{
  "num_key_value_heads": 6,
  "hidden_act": "geglu",
  "norm_place": "pre",
  "rope_theta": 10000.0,
  "qk_norm": false,
  "init_std_qkv": 0.0267,
  "optimizer": "soap_variant",
  "learning_rate": 0.00419,
  "lr_mult_up": 0.638,
  "beta1": 0.95,
  "max_grad_norm": 2.0,
  "doc_mask": true
}
Each number is 128 + 32 x the weight over its row's rms, rounded and kept within 0 to 255. Layers, rows and columns count from 0. Numbers have three digits each. The size before them is the row's rms in percent of the matrix's.

# layer 3 MLP down (transposed), 1024x384, rms 0.0991, rows 432-503, columns 192-255
097:106094126172125147105143130137149101146198064127143117163087078121096183105122144091103080083142120146094122131135135170148163152133130071150125099093113058156122115117123132142129168123109122
102:218158063063124170164094149100162096134091107126117158136134168141107169109067134135123092107127136140076151110111137176140103115207126111139116096149129128104114110145082107088086178132107071
099:086153137128107147125171132155105118116084128107089128181067098145171106159131122078058077153155183100064171113100119074174119160155065102087091092140072134123180122144111140088120127140128135
104:154135169121138070132178095077155071140139076164115168121124153130105099134155141154162136095166173122113132181112101094106113175086159134099106142191128115138169174108051162120094128094109088
105:139106131189111159132199149154106132173078079108104077121103094127112127101109125168107184128168105132100037160117121140144115095116126091167172164211101137155139106119102164081117101140158108
091:140139101100095164164142115139120132182108144138233100118144127145117145118105152100123076122113150162124167109046156128142189124053108114115155146157102060100094110123129124064137169156076127
111:114083126107164169142125137133120114120105126145131112092124156151154150066121099113129080152142117133151122080095105142088069107159138131175139090078093089168151134146157208083090147107140108
091:133123066128158119167180130197147074094166104168150138117136080059113136124169151170097111130119161135120168133148043081140129111143177140170120161139096144145144144165094112133124109170085120
093:093131108163071116045097116131168086175197208090144171136108124166123115198145138126172179157097099139108100154137137156170098143145114136104126098112092157144168102136145185139164085129134150
108:151163143148196127141160100096106130126105151118160163162047120131088228070091161105064133136123210151165146117067123079160129103136082139114132086147103156161103151138155104133113111161117100
090:122157108157180133130125067115107105079113080099146127150131135103128123173143145133149088060157153105156102110071174133159070154159151068185068097128123132116088157168155046060178152121165182
101:138148124078132136113125062130089194086154135115128103156176159074100124179102136114145176150089123165148110129133142080179137141146130075120129140096099120129117094143199126119154109153150146
097:093126164122107124118159123122133112122155128146123155104105087093138168165160133116164149136121154105111133115141066166138125127175156145143100129132109163129146218038070129194160102173105140
108:155110073184090101128123116143143097145139042188110114143086160163118092116062142158141107165118100117069132154167141137162143133087031069122169127127175135188115163154112148159167130144096129
103:091150108134153112087125139119114138080150075093146178056098135106131132124148111141126097091156121137110162132201129171143135134099059048114108140156116121124120122135175134117106160140100138
081:103073149143156126123169148125143121150143094191153118104134092081128145071180115123173147140060107122115145113103124147126138118086088122116080119121166136100124078175155184242154170121149174
097:115129110144109182155163154153134110058155073116129167183098135041087115156142118104124098127148163165155151146107138133133147129178189139179137067088089183082051152137063130066135147105135119
091:071110093115180099161151092133136099121162133125062177120103161150125145194147183146139149134124175173100090088152172136131164108166177039119128104114159159093102155121138152123107085154142135
097:145160111136062124147136130098105093182157109129127125085125167019096136147152128091136139132093137155172115102106089190135093178168130063123133121156170068161132148122160184096100140158138115
103:144101057169130139116170129128113135156129128047158141217163104106132152131142102136147134114132089128133067124132120146116168054116124163153104120129126085083114172139175150142130085075155137
107:164096103148108179079107125157125152087072174165142104142144100065155076090135104167134174151103098066185135163111123141118125131157144127099108093140106112160165117077130109130095122123164156
101:125089037146057128128143122089147115057125172201139121144129063086126144122161128166108148184161129115182087113161145160143137183117152071076127159146098202208114147100145121185091096202129120
107:099159081149106148121122156116122088100116133105143192164107147107129119121111115112127135102115096145161161125176178125138080117149165126089151217082070162187150105117088162111200154083121096
109:174162084096134069098065116088092148126139124147075120096157149096161107163163089132144152046129132120045069135136142154099112090133105094125060112135135149100102106173195108159173150156147162
095:067195083161138087095185155143124178112144118203125040044170102148137211138111160102105129158142106120104170118143109154123099189108155136117092188145156100157150111119115108119154147104098089
099:196054141142130237135135113114118158168109131058152140108116106110164140159173110128067154100138140170135114144117058071096202120181125117106162133115148135126158136152147098157092151131089094
097:112111159105066080152115091106136055115176163147116131102182132131110104151121077154127143093139122166098107126102111111104104201162165083117160137158126136142130102101150153110182145182170117
093:149128141151142193078146160136139134181095124111134132095110159135185168071078147149153104123114098128112140124157108139089089077099140143144110079142109113175111136188136099082083187176098140
106:181080143179182136072163125161173091158134148108134161105101091144097065111188167100119121154106084148189105141181120050071085107112154102143188082202106134107141140106082157111132176112124172
104:107177101133135186091098119184185150098125139184142124130107160110097172159180118111135087104113058134137132109103174158150157100110112091103097159100131139130106149080142189112228158119145155
096:124101088162174143109200137123114109130138102142153108067138210146158162197113084155117127143127060167137086091131160150121155114164158098151136181111133153186150139188193164106176144175089102
096:162174102140130172112141109066151136135132185115155152147101151115087159140135100086149137142127068156125100138123106131122126144077104107088124096113168163095122124115137139080207133114145144
101:176103163175096127201146098117131109139148124096140203124058069190146083142146102133070110203157146119079129130092103168137147129158076099173154153105071133117178135151131125132103153145109133
112:160156128152107153161123120144157111180114140134107116117139134127150150129143129083119125105109177112091157131102148139150087140141154131153172151140148134147095096088090099141126184164141104
107:121097170124122149082115097095168131090160140174152195065151109147077168072212109142139134136142128154135077147087163090104080044142141175164080090120071153159133172101163104135123116128201135
085:070129104108144056119191125115127115106114134116132124193157159131084149167137134143116173127138099168158110125143148088063123174146100158072110128118111105105185159112167121140113153192092140
106:139134130095134078114124102142076128154100070146138178168121131102119139115131131048078115104110153159121159136111123098137111103147100149165168150066095151148174141056156084095157119123123147
102:150097154150117134109111151146081091105147137161100148114202180137151137110097130110144067150147126109130033202104149138173102139129182115146117162146170085107135100122124131108141125180108164
103:068169066127139121124197122130139149175135134142138103108122119131125191169136105083060129151109124129096136091136177154167114111092098131136160085106086171125147154147084127127079128113127145
099:187105088110094179134132180140113132121129125111109128089152102133093156067153103122118162148086148107100093083176120161147103159139111110072152088137097152125111139084037105095123083193173125
098:123128128160136201121081155149089169145168198135094127096177102087075137097153162109126180118131106080171152140106153184104162148160097130142108162103150134097146166114160189144179106158137173
101:115185145120126096171136192179158109146186153046140128161128092102156091181182172094115160139144100130105156155121165163163145131111116178096184133132142189175182122138094174095139135096170133
104:054136100159052137160136095114124100127137084132123162052064141097179135081095123121097090070139144119117115132157111127122084169161146129103094094108141107090168175134153176146163141127067103
100:147157099103107136164090187120119136154101174096147175100133167149130108158142134136067132107128136109106119088140120097175148156103097143131154149127121166092168143133088089125102203131063136
106:127138128134129167194180136215167165112202136110172140134105096140118125116107151144100190134160155111154073094192151096067150124123130140099119161108065155161087146164103134051136152127121195
102:126128138156093151088109143127123151137146210180064104120140139108154158158156158199075204121176136138164122129060097126096177151176086126118114124162144116147087127131104157155114130132104130
106:090134199140155116165128163155121153064148122088145099148128137128135075156185085138127104144128133156124129128149175115121077119138114167110116115076069158130130120130156091100039136138130146
088:114103137141127137129134093121177110136152172131122130114149108080102110113125204152153146146087108105139162170150098112148141163137148097214183154170091181102061203119181159124111104172120131
095:159097146113101113102124184153130114139132083091139110104109106130158155139111141139082125120108101183102133128158115177135052154130146093127090055132150185100107105189132141202204118145179158
106:110110145153105156181099092096110135114106122101125085085135174170117140092172122068124095199140150105150051174135099104130170136172115099103132059133079136134065127119089225149114134048147141
107:121088106118122101093170180095080156120094094167078118133137152143121071176109096081130131079112104130150143121117136115139170152094163131169099142136167085211123092064168179124161098135119138
109:167143168126100185148198076103118189131206135134107141105117102076115076113091128127085127100170152047139091173136151082132162193122156161136154151173096085099136119136096104092135161108175143
104:170110106141205188141186104170127155153145182090155131115171145057179115122030165132142123101127147160122109141106061133120109100148162105134150126121162140134096169082143159089151107089178099
101:100141126124104101196119137151148134047115126140114108067104145131123100099135103098148176102169144150136081086208138181158138167155194127167120118158095138099100146098146161098116114139066116
104:145148144055150084109112130137157097127148108121087067096152164102086122116055090128077121111121131130140137156124142135138169123138092145145150157101134127101155132067086116110091170145138142
094:128169107144122097084098163106104117108094123138111139115128092087124091172099092111117153191159177104090111088074086153142068078127105141151107144111098131117122157086149143052143137085144140
111:117139137108146151157117090165129170158083110131143090091128099091063180136073137147150119125149101107087098123110115100163100190181124120136156140132082161077106165119114153095155152122160158
109:052197092129086133109096138102128107162191132142133104169080124130143173125114146110110095131136121085124166129121122146097083107092126151140144100081112134117161137149151141099115203099132165
110:130151129102137087121089143125148142112115131208128092077066143081135123124117117111163131132072120122087134180083145104173132149115079145078138116184181093144161094149119157194138092074132146
095:176071155095160106117121116047150155117123176124125122149134130125193108077127170163077131091148149164078144100117093148085139152124120131175130101105120161196151116149092084100090090143095106
100:132107141112107092115116082115180108130148121104060129141145185115163147087143127127138061110130092139158150133201131051157049128121128187109080128111131107103091164139131089162076198102170113
099:200120170180103055120120095101155084085109132186086137107106104130145147139158122127135118155119071120173080165120125157154110139066146152155103147060149132169093117164096132126112067075224087
106:131127152111166075121195160156171126207148105174162110133133129105162130111123111070116134148161105111083175115128120155136157113137124124204121125125141174128136122161153100125120124110115134
105:149111174126157168180161119113098114142063135161112153121168095151110131088174049168115150127159087165126137194184194129135099070147103147084089133108130146102112156145134075136111109153157122
104:107098130081113133127163117130152140104130208137214101176091124045103134127147107102128156153107158143133131167095087076185139082082121139154136094106095091120143087074103122157136141106096202
100:173069171115101091147155194131130089108201140075130196146133145156094076126119132099082109137108117126153165130121115132125066076125115181138109109095155127131188119153159130063102103104106091
103:109174171076134167192168108128110126100117114157153155133078118151138057120160143094123074102138105176123178160165118201132163111105150128147177139116183129176074103120097082125125093155149147
089:115118079162097107145090117175148085185060163152089162145126135141107133129139141104098149149090131135160084208153099100126194151127112113131135203188120168103119171109114179171099096102110147
106:128090116109193178113149159144108162050147152112082145134135169135169121133118161106146117133175140110112113145117125103098090124125098114130115170193074151145129177131193134115061111175167132
083:149112119120143135121123183118137142109136132139154054180088100108137119115116156088156115159125129082179124136192140087126123131133203181138100106127141110127130187149115112102107098205132156
109:128119121152156153139092149093109108149053118115099168136076119062171109153124068120113167121075128170139117164079126176124081126113155145131125165097062061134111132156171180213137120095077102
098:211135155139139107061135085140174075113087130140127112122136154121160115138139107139117141117092084097119101179124179180172172139155128094066065170126111149074158170134081158136145107110075152
# layer 3 MLP gate, 1024x384, rms 0.067, rows 433-503, columns 192-255
108:186092109107105140137074170122117100100128134087091152098033167134104148108093096157154126108088121125113122100118132123137113172167101104083110051146155114095139104155094089118152205146153091
098:190166148109107123142107106122152136121086142170095127144169113113096061142117079126120090116093116112186163134122157137133137158132101223123168122028097173146067087125079027139146162062161165
101:116136185116132116114164125096162151102092150148115099159149168067094158156068156111149124174100121115089116151138117079121080084101144086133154160117134094164139176156102151098146143084112136
099:127172150146154100173133098157126122074126100169092121174174111123096156102114114130124194089160138144114150145167152134060161144102157121090153150105152096177097146128151101133108116102050150
091:073168102106164080119133133129067139094175120123102175205115135089130100069141076123093095094135115100159133112123166111122133175172085112136138055164131207161134124119081161173178166149144156
107:108210101102118074126121143169195143093178142098157146106151118154092107132072177101168098194182161136133111156186128087169111155148121095127137135115183163126130078137158078174121111103125074
093:090105139157118087095101122147126126191160130152170073118113132038169163130178138187145165203080133075212118123108093146078080049160050118130179106130128181101140121175141086134141112122093156
087:124129106099082108077100136104160134088142127169066142126138175110074109087148144128118169153161122071127166075171105139198094193110122082140141114159121126130133151129133195109170106210124138
108:192159127172173110134204151134120148091162148119118130125194088077162137148108124116174114100102162156111157094141123133136135121074090124155151125143193119124134133145112096124046129112112137
083:146090124037149095116069124159080072115148174124108066079091152107117143134131125136072209158119068098151122082123173172060131118144092161114091166104114107106139114103103150199119134186121111
099:138183110091069129155149119150159126131156127119144092073061129134154108112049197169111197157139116156129127157141118117087134118152067081125094128163130169151139147098113120089151161107150171
098:099052083099106078129078115159113132140093111093138126111133156132119132105095156130139095118120125123141138097162112111086133124101124125070103132104163144148069105134180148147110134126155145
112:118166156168115114124146189107157190116092157152110194105157150125138128156131144081132133162152183218198105145154158114116094060112107147158130142113092116046181074105112175137137089140113154
103:064121091110110153106102154161133083074185093180138118088143139183135112130090119180105151115147091106123108133121153151161186141107116134192138139061071142131077150121100174100171186108073133
082:181202159116097109119140150147144142150129176097096161122116112101166099151152152193098138134110111172079103125116131096137123195116166128150134165130131127080232178078126136196152153102053088
099:093093143060137133123094128150084109159104092147117050142115138129221137117138082105137137117124125155113035138047125139131161156086150132133112083104122156141114137131143130097109126206157108
088:116154193148120164175166050140123123122154082112117119129096156118116086166085079093175102168136114117166125126156153159133093108113145134089120112173081127140137150085176119094181132127129174
092:092141145153101089140116092124179106118131064142156152161051121169120165142111131129099181073149093136139074084152118093080148119114145106102041184130189143098151125198140142122146098102094120
111:176094133107143150098143085143143139136120123093135116204073083169088112136097158118138115144105144114115080123173141168125117102095147112107088100126097134157091113168157100131107106057143136
105:176146134182152095114135125154144131152121112130164120095118134131140116112156101113097136141092112206127169086106103150073142070140095168173208125157101122142109102128204138147128078131136086
103:084098135081136132085135101048130122142146148092133123167165111106101123174091086123117138086128100129123173093132135087171128159102151170198133118127134188071139109111139146098163146104156080
107:203121073110127119135163153119089193096136107173166062085123155171138131151131138116127113081204127085071127108153143117141131129131118107164068109128179126128093109088151125152139133136137144
101:104096083134069123163192109143164112097115130126147122101106145139111146140112147135139106171159136178125161089204103203091142120108173148146157138121162110090162121189169129093132129169038166
091:098105151129120146118159146129108098101156095142080102098157145154117151197137165074088157171140096146173116114167099145125123102053191120123105150089102149105151131115133189158084148120092132
102:126084157111081075153113211149061096144158126127074073122167139105140101166095113080111092095160185164221157105154125126042143132187182118160152129088095112193114063143157055080129111144187135
090:163120140100149148148103147160185164139101154066128125163126162150157179067114076212092126143194081110098102172072144150140111117093096125125165155151145171128114157127134122124163159103148220
085:153101101097150142023139207160152113194133135134176101095123125145142111206101159131116114104142147133107148155124103108046108089121132108102096107150110138192160163110124143147115166178145128
110:162088110105146082163141116154137101092172146163126141171151113124051168112134126117140117154141139137152179114126132161160151141067147164203102122128076139148112115216098159062081115127134146
099:173093099142154138182135154118134116092093097148141179149086133092086160068130097123149074169150102131121117074221126149085106122120153125063119102154110179090155063065139105140126158162077074
095:123106144142091104157140149130107101147100162173149116154065164129151165105179071126129114122065108170170129106148197163118101111129135115071110152097107116122140120124099161116128128168162149
098:140171084166114149111211157061106128085103178078146106144067148100076123124094131143132058100129114185121114150142131149154100140101096114080127111147114107134108127078112109125189189120176163
109:149156172123116129166123098153164123146173123110139160145100099179095135154098103126099099152084147097157105152108097157117128136200101115172139117067097146131161133153150112123106123152169096
106:141119162103143120171135091108121092147138178138065108063115141211083109140126180111085145097080164117137109123073118124156116048156081129128104161130078200107118154133080173153159082130075137
107:127074123137136096100147111160113146090137108143123111138112147165130134132130080141160099077159126100159139115135134130137108066131174097080112104086084195166104141148142107087152137136164156
087:096130111086121102157184096087144103125093085122112159149096166125120153171158225077080165121118055114190108108166129124072104175160126132104120106119143086068127120129115136137135088165140168
105:133058143120112110121091176157148154078134164145156103148135143090120114158128098202134089178163115093078119130125085098133130129165139119118145135110162176201125090141096190168133098109172107
098:085140132125114126121129139095188067149164143068131122086102164156169204149078065083176078086097134100089063171082122148090116094086094147049117091184089102140167123136166075059078101165093094
103:137111144155134130105066122130105121122172196112093089111098127112168112167132153084196137130125144161123113218138171115093129110139142142135115127136202108070113089108181192058109145114202092
105:125095100157089173100132103121111125033072144132104151130074137102178106095134117151173079154090170135099090141154097080112078128136134141102101101138085138077061114134092150155113106161044111
103:081114126118096085125157173136154099088138138134158103120099108202153113082107117080145125155166133202127129167168115148133129139175183130158118128099113118090124108108060116082073125137143113
107:166132135177132120182132170103091012120117121207169104154143171109126072119080105183097094102111159113117104178119164137103104084111123131128114124109148104161146144028201113155151126137080086
110:162084127107121176101163161130108094149148189097189090087143111124094142172149109095149060129124182137179151186157142124097099082158216168144108107088152160144144122147140095155114120139100071
098:167170194096140196154070115128115063085078127150088090117114175159082118142130114145113074086154104156117112154147152090180071120066101103087082101167113205119136128150096144096158143130141120
112:113144099160118090125161117196113137149107117148103163174108126181158117099136085093141102204133103173157130088126077147127116100074121044145110131138152166167131125126149120055117144128148193
111:123145147140150087148146155199123121141072118142128171151086147146136136164123175122135109154141158127187132103080148098126109182150143107114036094110136104148177091060118127141118099090101132
104:120165104077119111137110071107170080142162154077111073133179104103092116118110151123155206104177133156129130190176059108169185165087136116130077064127151117142149121109177143146145131120121139
089:100104147203127133102114169162161179131164131108205149095116129167129099143110087120068092123164124125126142123115066147131096133129116119177116084164119146167212128122184106122130131125154130
097:101115099095092147132138114125053112187137141180117127153165093104134083083149130132172174099126177155081135117093131136147132133157139113117111132104144121183149183163116205159146195168119141
103:167091127150175159093188142073121104141143171073140081128087104147135138122060163176178153105059118095149136186047131136158133107099150142130100162137130104111162091114164141116129187163129140
101:164136142133134122044141147156084131158175126096127127132180160135111156119111125102135141086087094156098095121148100118143139072178081133094154043111122206104104113180194145107122127148164099
101:075096185169146107105099149140137121084151097115151095070140120149146182083111141181118105145167040116133153147154151125135141142112151125100105139129100097112138130161146121119130090085131141
109:079125127133095145180118106102107189145157100110177126118196116212096142131092146156125163095137072132150095102126114145142174133096139156120100135128140117102157109118171146120120072108117115
104:185140163148159156098204110114073145165120083086179125142100141177152151103161100131114151139105139128126143162062174091086148123097072096085134130137139108142094102150144048150180159088111153
110:141119122210162152096087166127125161148096121163129181113136098152166110115170192083183118149117132135096126132201070167111127125102159181132125106088125188131142138187158102104151091125097117
101:137099146102130132173095137128161170120117178118130125157155204121114152137167155097139084059094092083154123170121139079111168139141116179171137150101148139186097185154139120196110078171102158
106:179125165056130151134106156175135146146125138083143065114137108104162118086111163101101122144165156154150072103183130109200122046127120117099107130157104141064190152146143186182093114149127106
097:091054132123116140111083144169134100129137128176085092120096110095179120077148084096099087103128133137085095118117081123089152128104125118168114140099113107079183135113133102089095110164190154
107:115128084118160187156153123175104132113095120134138118154126124166153120169093152188176159125126022089109109141169060115118201121089104139178097104091140114200115171201121090147056161151111145
097:151103117113158148088175073163199112117138125120153147171114131114147099102148095092120133147154131099178157104139115099131065099103097164084122142164133072125084178173109069135139134121084111
103:166151118066129066139111136098148114158082082104131095126094140122140123049116102113125071167096110122145123094135136157155104120162096133177153113143195135091128104135144177113131217196121148
102:102109107128101129147154142117136148110099202112107215121116114141089118125107116164115084164172126157143160106200069107065157150098130117117127159154162152141124179106146160173106105159116074
104:173155107040158139172179088131106152145159119119174122134099150120183107119114144092171107152149090114087176179098165124175132149122176140144159155061139130143126115157131114175129154146148134
102:043138173137149157111110152134138092143099082171117127169167101168104108149116099101158166088142153103157101130149143143143165088123130131149141097115105143090091095129120084168145145117111116
100:140158136109140124160112148150163062140117166130144145065135133144197105172111145131136108135124120075095094176107119162193132130094171114145106125103176178092071139138131111122115159139193137
099:102101131111071155191125157144186152131131127102121153093123143083078164130133132082089143083136111154178123143141112128118126158105132150067081114101063109185125122115143092117095189070144147
107:129111132145164110087088082219152120183082167156135085153156107083150159206093079084146100115117093140126090140089089130172166143153145149118151161135077136109104117070110128152150121163151082
085:130099136099131121140148137113109126115095107126146153117133092122161164146110151130129121187177088102106120102114126121102114136133136130123145117127154118055159186153108104126146131145112151
103:168175153108182102141170137124132176078147186096090129166129120122152152145141121166097069138160161149160118167081109118095108057100110105074139126148123148138154077122128136108119116140152173
077:075105154150125118110172072103167132165106146130086159119154133119126179118126116149097100076148112132037190137106107118140118125184083125149148135134134141152104095093079137118121140091124092
105:089147140108130109160155078133117139125135132120157081127109137145155155160158097119097181158136113135162143045165141051053153115103101145073126097135117164139155071121058111166094134120109161
094:135159136116119148180113135104132175091115153067127157101103137119150196167118119105157112089145151128055190121101094118120110131085118111130147028146093117179109115137153150132130145197142157
# layer 3 MLP up, 1024x384, rms 0.0693, rows 433-503, columns 192-255
106:099135127153088080145153148149151101087141121177157088154143156148167103090130155103110136166123104138136093182190094148123183162105090141126096169061142187192142129108132149145118120156196116
097:105136087107065078162066149057190130080097144152127147121146069066100103117130073132139141119136101069114084113174118070072123123103138170117152160145093082132123136141114121163155100078122149
102:127074099127110155113116114103097100128174066108123107138094112134173115082141106086102126185094122104145126144145137127101131138153080116136100117152155208117160121121101095124147145138071107
104:200131106062096102107134138142128105199191138185159135141178160070157132083153133096174108105139118113183115052162152148190124151071125141199110131066175136136123198102110112151115141120154139
091:143165126136173124076118152094165018138131118135092144126075160135116150137127150120126146113166113120129127134206111070128083121190161157123121144086121176156113140136089135141168077154139147
107:180130083134116168146150091101118085122075126103105152170181120164100078164121098117142121104091172143155172119107126126115084161087124148115151141118049102163117151125134157094177107133133131
092:098145133121169158132112127033155125087121134105120150132122071182064127123100151096139163135138111118056064150165178172127140142056128137143152105106129114148150130124155118176109129116160088
094:104092193098142126171137127095098156146111125140125066151145144131077135085094130121148084091115151074123166114148095069069144174167033171134161119142125164179140103136085111103136189115163159
106:126110090169124152105158151114128123125132125150109184145191134106111111104089164152136149099155120115153113180174176208148094152074133136146099156125137133133089098132130109125114145153101138
089:158124164093079117112100077121149178132191130139154114126156131156101093093157100086082145103144141189110163142136086158107165084101110182092170188149106150151147072173156161172085098128137085
101:082142161187111105104028122106173055202092144083102134129070127172138123084081127139130139137118142142116147127153155112163129104132071116135054110135105158150124118113129157050167098098174119
101:120095119143164138101120125097134143130138105086108156136179141121121102121148119105137088132165118170188166125102201098143109127139144118118157140103158146106130120198188154170131159026160109
108:161098101109144162148107103077150157141156135082176116078149175142154077115137083163119163132155107111067094094102100165167162202120098113143164128093162158153115163095146076182179127074157122
100:151160109112167095163129106110071070166156146150148147148130100175122145147105148107119113185102110150132096072119151186131158118106163104114085097086125137164069242161136107137129132129132184
083:071134219097096121105172056154160142112095193048134122125082123157128092132086160121161088135146119117137131088109122119106150107165130135086161130085165122079096099111104056150109136092092152
100:186103107142084057160144101075081161135117144151097109096137155178076150089086102131132115084052121142120135169118094063117152140110094164109093097102197110158125123090164123091143167117186122
089:099160148084103172100129180124156184143116158108118142049121091174161151154168103170165160088148138074104145117129097113144106163072106111086137110089127095099090187107078129117053140130103159
093:143163153154146118089114117106092116102125152108128060087098120095133157044113060106127104099165051083109164153117087114137171112104134191175146132177108176119175126162097087144131133172112116
106:100171180125130131112119156121171086111155101150115099113100044151117116112149084148096128136104122098109121122053102107107137223091149130142073137083084136144123080107137130113151141143134148
104:069123148160127170151123165038137080148136140118130117096103127147183079018125135114128154147159134149158162101080062182171161150147109098111132164146123165166151090143102129133079067120102142
099:149118164071140064065099099070177122131148063104058162068175061146118101137164110092141097133104121149078192156172155132111106092110121200129110157105136144106116069131175111061228096055140083
106:126142093150160134170088143130168162113153155110097136130121074149141155143116119098089156102121164084076127123131115122152157124116100106119197116125100165089171129106073194101090174090098157
100:119148099151089148150140115125083142061092106130120092138121144132097196111151130110119107088207113188155098069193135131096143107198137122124156139138072083164162135181113129142130088154123164
095:142134107119134127114168165083109140151102078100089116103136172149116146116141155127136152154121119078158079141124255148115170081198117102163170148141094140117130124105128138143063126084187125
101:114116136174150112106096128106139113161110150113091079138099124085159069121113150137093148120119086062125085095111127128144088154055140056110066148167129152071118172085131114124153112073120099
090:140148087131122138130085156112124068135147113130129183123134145139150135152142154106133171102081184155144129158146131085099146126115145172134127133165154136137177102160127141151111162157160164
083:142196157101153142137055154153137136135106124131159133146097120106110158100127118109121106158122086140093075149128156147131165170107096148108083116094107109094137152139146183111131142075116099
101:125120195147129067145113097120121197139139095163164113153147098157126129211097098085123097143097074072184103124112114141129129189079105111087117116099185149110108166203191122165074133145120170
105:133168103114184101125121129067131129148152139076151126120105107112138074101091122140122128146182109118087084166089079126146102125145113150139131133151093037161135173146108148139112163110127151
094:119188182116066069097155150131141143125150196183144160171146070095134091175113188128115102126132113102166168168152158101145081085188118192149139182095102153104176093156085099194078120104174164
098:157107190072140126100112150153159126151116088161147113165163142127113070114129135140087147135150152115099167147147131093139146187183161116172173128104138113184148141140139141155067145133094103
098:142167087163087124101089178182129123109065120107142146113137049141152182133123156067082124117150169149132113114095124132138154131122132135112069090131136100165122097036125099135151126129159154
109:130094120088066149119106149143098098138156103135125046096178129121159105103091081101110182065115134133047147100138162173103104110149130127179088143121105127098141134095082163148131079098093121
105:113124099100134114119129093093129108158085174128111106129096149134136165092139139116106130080106151038106120092190158154159121163163078128160120138114142151149112052145131090110122146178164152
086:183141118073109154105057165110110189152164171122161095085153150142147085135127114142132112108154185093103107126094123123184141128105126116139121121129128147115106104096096143127132084073124060
102:176099158170155142226130189148132069109084107106065101141077184111130127112146121186043125119105168111136140133143094111132116159120124133132125133115133085116128115197138128136108171141135175
098:200165112097173164085115142098157097167156135104171122115150131142165150139143165136133169146157129116162199089129083168128115103135105138108161116137120163109145162138113131118107172149170100
103:139064182153079128082097146061119142074093151145133160118122091177070139112148120137159119152157176095201215133057122111163136083118107123097125109120112090127071121124169158138141151141107108
107:086123199078176136144071124053095139222165091124071147171137155097113142188083126131113113120115102068133136110101109124112145103094059128090132152215151140153174099182168115170179141132171130
099:084103057152198084143226122164177096094121155140125161115112137166168120139099102061130183119093151115081104085131118099122133115120148115147118114065163113144123144118127151133100172113107178
100:109064132113143116133161089156091168123142123164127167092140161154119112115108137220166130116122126114138128092168110153092169117171189095154174139121148168126091101120142046131161114105138132
111:136109121077211189116201065110164075092159155087116121125094150139084119163093094137119183119132135143121145115142100126102139128129196103208111128142140109172112115143140137188140126135135105
102:127163118122145148129139054125106076099109113132032122165149098115130130144123087168151070119179124179161118158129113110122129110156153127132068099116096108122096097144165106095102115094186087
102:144151069095093172099106101122116146136131178059111118153113119140127156124099167169122098138167096126137135107135163160123115143093123097089188131142129127078155118080146070106074107196136094
108:114082161117137162168149084134177145128132103083130131117083087153137082122130135138188143121142119127114120134166101100181131128132091127090191135155153159116153186122068150104159092128124108
108:139189042100106088137120092100141091083084121133089138171148113104117128143081127137160127191122135128135079151189084139149198156094187097143078116111150085113136069080106121149184104094134158
089:096133089103120066098125133125099161131109117125126129137148100155105143112185161075148118138218143168174116101117167136155148125059157106077122103139133147144166136147047083156105135074072086
095:097158131108125129131171126138163140122139157144152130099119120131121155069122115177150147190145132133135119195102152021150179114125144090127110155162142125164153135156100119091092141179171061
106:151168104101107126143141104171156124115116099144185081145073116078122170127093160135114150175133071069129153119131100175141143116123123106141126147157159141076202117099156141161116155130172164
103:164114092129101094101098104102106116105040120132208136101065135087115060166145135148072159103115087182141136101119102078145168215161147133149146126150165132146199157092107125138124076150103138
105:136178131164146116116115122125164133129138137081167091137110035085140169126155112089177053073199118157136160154152133120134129123073122135079104122156166119144146145166159142125096069106134109
107:036130122131146107099083105086171139148204123046180110121157088164134139153154133128165184165124164083122078145182177120100157075127130123077136135113125205157167128209141112067136119121133122
103:128107141132057141091068143049171109145141132116091129166095106128144094154127128169145108143115123152107160146071116094069134076145102094082109162108154120143154120048077146162081117133135133
104:139134092157105136111137053090146135196067118110155130093153148149174146116184131108161154151076106143147136127138129114141077145152125130100095111112102142164127129169196074113117133098127070
101:132099110116129099174097107134141145146112119161157110155124143073182162146124147167135109108089147155171105122162114103105170135135128151106082123133114139190162111196192132193114136143166107
103:131133085133068126097163167145113118058102100056122154111127194065119163064162145094123159158089183172147217176128157149154090137054088157166110158152146116142153153179133042098123153086119141
101:110133111120118125153153127114117109064166079138063157108060136154102132092117146106090107117079126152107109113065137151073116141130100174113214122047065121080174125103116109164100179097140153
108:132099201175093090152149113105167147193161139090117086131101160130138146140154122075173157146147160148162183150116176109161109144138102135185180095186133150143089090130097114136163112144083092
095:092129100113163169127169042159122056177169121167156197140094116117094129055116124136120166115154126072120094170128112143167092104178078152032162150193145094118132150140160131159177125055162145
103:173163095120094184094127136128169139165146103117189130107035058137134120141083159116053139099108121124118116160121188092162136134073098159172167104135054134075127109090040108102170062126081110
096:076126091166092165099070135096063123178116101034133053121170111100156138153093126150147107126148108189128154116117155116149121098215153169092139104149109099106115155122145108132164166180126152
101:130098152142125109105185098135106139101118163069128074124111153141167170137151129102116140175186101139092150179132137082117104096171144145126116155085077129148089100109155175102078125102109092
109:114196159117110067119143127102124094113075123115195170169150140114091155172117149094171122124165153135152179192079143104123225145125138121205198137164131112139133150087126104116070132157138118
104:158187130169117117133061164116088103181115116095081121120163080108144170134125133100167125143114094111104086129097117092171151052114131168141163132172090183150044156085095101088146129099154090
095:176141095087121216095154101129124158111137147173106137130070098143083151114168112094169121125155153162114122154114179106192136138119157118101120159159168104151122136115141127129112138127143164
102:104095118124123115147120176087149146113130144103067105155068091069101081096097148149158173153086109177131111089153130141141106110106144146141081089131110136119146125070141105093113124076145123
088:118069102067096152109109140139151167122163161126165103118131126152163131087133156125140151070182082178172115111136091171149115114117146165150157107022105136148164122161160109115084156110108111
100:137184109125121129123133081091093079150136123127082152160152140122098119151166060114146136097146120089095171075110174138158157143103152155164125116083127105157036119180125169162134133105174153
071:105207150125117133087111080123099066150176113070125162101146139152083117097096122139121133150154108159101094153090129164173137094119110090192135134112116082086154076162153098113137175075068126
105:116149091142127149152168171136174131138098094145092178119137128150096113100168192126117103073121092130088080142171084117137091167140155133154094128173119121152098149139147161101133109110109086
093:181139142108046135124172149128107136147141142026089129162085104112075144170169166124144047113155137135115169126093158150078108110126107084152147098168105108143132178075143088127137154113188105